{
  "hidden_size": 192,
  "norm_eps": 1e-05,
  "rope_theta": 23500.0,
  "bias": "qkv",
  "tie_word_embeddings": false,
  "parallel_block": false,
  "learning_rate": 0.00893,
  "lr_head": 0.00537,
  "warmup_steps": 0,
  "decay_fraction": 0.825,
  "batch_tokens": 16384,
  "train_tokens": 143800000
}
Each number is 128 + 24 x the weight over the matrix's rms, rounded and kept within 0 to 255. Layers, rows and columns count from 0.

# layer 2 attention query, 192x192, rms 0.158, rows 0-10, columns 128-191
[[ 70  94 134 149  75 189 146 136 139  84 144 113 124  85  96 106 159 171 136 101 156  93 175 147 119 116  71 134 216 142 128  97 102 119  92  82 131 135 187 184 113 175 171 145  53 128 125 138 142 107 159 147 108 174 156 115 164  95 142 100 126 107  90  72]
 [182 146  97 122 183  78  99 104 118 140 136 136 116 142 144 124 115 109 141 130 132 159 109 140 111 111 166 103  63 106 148 145 137 135 131 146 129 145  86 109 126  96 106 139 153 130 120 105 122 120 123 131 141 108  98 131 116 158 134 140 134 112 161 158]
 [147 156 132 128 170 130  92 116 134 144 110 148 146 110 129  94  97 129 120 109 105 125 120 166 112 108 159 149  99 114 125 117 116 125 104 129 145 122  80 102 127 109 124 121 138 119 103 144 100 126 136 114 143 110  97 133 103 129 141 123 124 106 155 173]
 [173 116 145 134 173 118 124 116 124 123 130 143 146 139 141 129  87 127 101 139 129 130 113 144  97 125 146 118  94 114 150 119 129 140 133 117 165 133  91 107 124 128 145 151 146 124 145 114 119 146 118 102 143 124 127 124 109 140 139 158 107 150 135 137]
 [ 98 131 147 119  62 124 137 146 124 120 138 132 135 127 113 139 166 130 124 141 138  94 145 101 161 154  92 143 161 123 106 125 128 112 106 151  85 122 172 177 115 124 117 127 116 153 125 145 151 133 137 154 122 112 137 127 135 128 144 125 126 131 108  98]
 [107 147 141 139 134 135 139 127 114 123 128 143 127 101 161 127  97 114 125 134 139 100 131 132 129 115 153 117 114 124 118 129 134  82 137 145 130 132 108 130 139 128 122 128 109 131 119 100 113 134 121 116 116 132 102 132 141 117 129 124 117 148 137 116]
 [139 150 101 128 158 123 116 104 151 132 124 118 147 149 140 107 123 120 113 111 111 156 135 166  99 131 149 115 114 111 141 114 110 138 125 102 148 127 108  63 117 112 109 146 123 126 100 148 130 119 100  97 155 119 139 127 100 123 116 156 127 140 125 159]
 [129 128 142 125 120 103 111 135 129 119 128 112 153 109 111 100 126 158 137 127 130 125 102 116 129 149 130 111 107 127 105 123 141 141 114 133 144 123 133 149 118 121 104 144 146 132 110 159 168 115 125 150 110 118 132 114 129 114 114 139 121 103 118 141]
 [154 142 136 143 147 117 128  89 141 117 122 120 131 104 154 137  90 134 111 126 123 150 108 137 112 102 145 113 103 115 139 125 133 128 127 105 166 149 128 126 125 102 139 179 131 128 142 142 116 137 127  89 109 125 102 118 111  87 116 135 116 144 121 138]
 [103 113 148  96 137 125 126 121 121 125 101 100 136 136  98 155 149 148 125 111 124 135 121  89 144 129  81 140 156 139 100 103 128 130 103 137 102 123 146 148 126 137 121 136 149 125 132 141 103 138 138 149 131 156 145 117 138 143 149 130 131 134 131 129]
 [ 84 122 105 146 141 165 124  69 125 126 149 168  75 134 143 156  97 119 133 128 138 121 172 165 143 115 148 140 118 114 169 118 160 143 102 132 135 140 159 125 137 137 133 140 131 104 141 127  91 114 107 109 131 139 123 129 110 154 133  94 127 111 148 108]]
# layer 2 attention key, 192x192, rms 0.154, rows 0-9, columns 128-191
[[117  96 152 155  84 159  96 139 129 141 161 144 119 132 117  97 105 169  89 157 114 123 132 122 157  97  88 149 129 158 134 173 125 127 143  85 142 103 161 105 135 137 131  82  93 116 133 133 164  97 159 122 126 142  98 132 126 107 110  99 128 121 105 141]
 [107 118 154 124 116 158 146 165 133 126 151 116 138  94 121  88 126 131 129 149 111 102 125 152 127 113 114 121 180 140 133  99 158 112 140  92 132 144 158 136 124 147 141  90  96 145 109 129 114 122 130 146 120 136 126 127 157 119 118  89 139 128 108 107]
 [129 147 135  90 109 129 153 123 126 142 146 101 132 162 128 172 153 136 135  96 107 136 115 120 117 138 143 122 119 143 147 117 140 122 109  95  98 172 140 145 138 130 117 128 110 140 137 114 145 125 116 127 115 129 134 106 138 137 125 106 149 142 138 140]
 [161 146 105  88 130 119 129 154 165 117 120  98 158 128 141 140 116  92 133 115  77 140 127 138 147 133 175  98 133 148 100 108 121 126 142 139 148 121 126  86 137 100 115 142 140 155  90 134 111 138 114 113 152 134 154 149 124 163  91 133 130 105 158 118]
 [121  95 140 177 138 149 113 119  86 127 117 167  95 112 123 147 121 155 106 128 140 141 133 120 124 113 100 143 143  96 141 143 119 131 152 116 122 122 121 138 112 125 126 135 109 115 164 120 110 107 159 129 111 141  95 124 118 124 140 120 111 107 106 139]
 [130 110 165 129 118 127 131 125 132 126 149 154 147 115 114 125  98 135 119 126 143 118 120 129 112 122 151 121 133 134 143 137 121 130 134 114 118 144 140 130 126 148 142 127 157 146 146 137 144 157 140 119 111 112 123 117 114 120 125 110 144 131 114 136]
 [173 142 130 100 129 126 137 160 151 113 125  88 157 138 105 132 124 104 128 102 118 135 120 127 111 133 138  93 113 144  90 108 157 139 116 131 146 159 122 106 135 121 153 146 148 132 119 103 125 143 135 138 140 133 121 132 134 156 110 112 120 118 158 105]
 [124 109 156 124 116 132 112 155 129 149 101 123 162 126 101 134 106 142 134 138 120 139 117 118 100 134 117 135 124 126 116 135 138 131 143 127 133 105 128 107 123 106 107 100 155 142 124 105 136 135 151 148 152 118 136 140 105 132 105 135 111 128 138 122]
 [155 131 120  86 156 120 106 131 141 132 142  79 132 131 107 123 146 144 135 124 103 113 119 136 115 126 151 121 126 140  92 143 124 150  88 146 114 132  93 115 115 120 126 115 169 149 119 136 154 150 118 136 161 118 141 128 138 156 111 118 130 143 162 116]
 [136 124 139 141 153 137 122 126 105 120 112 130 108 132 136 111 139 130 120 135 156 108 168 126 132 111 154 134 119 129 110 145 117 133 125 137 125  97 137 140 107 139 170 112  94 145 141 108 147 100 138 154 154 151  96 150 156 111 138 136 125 105 112 116]]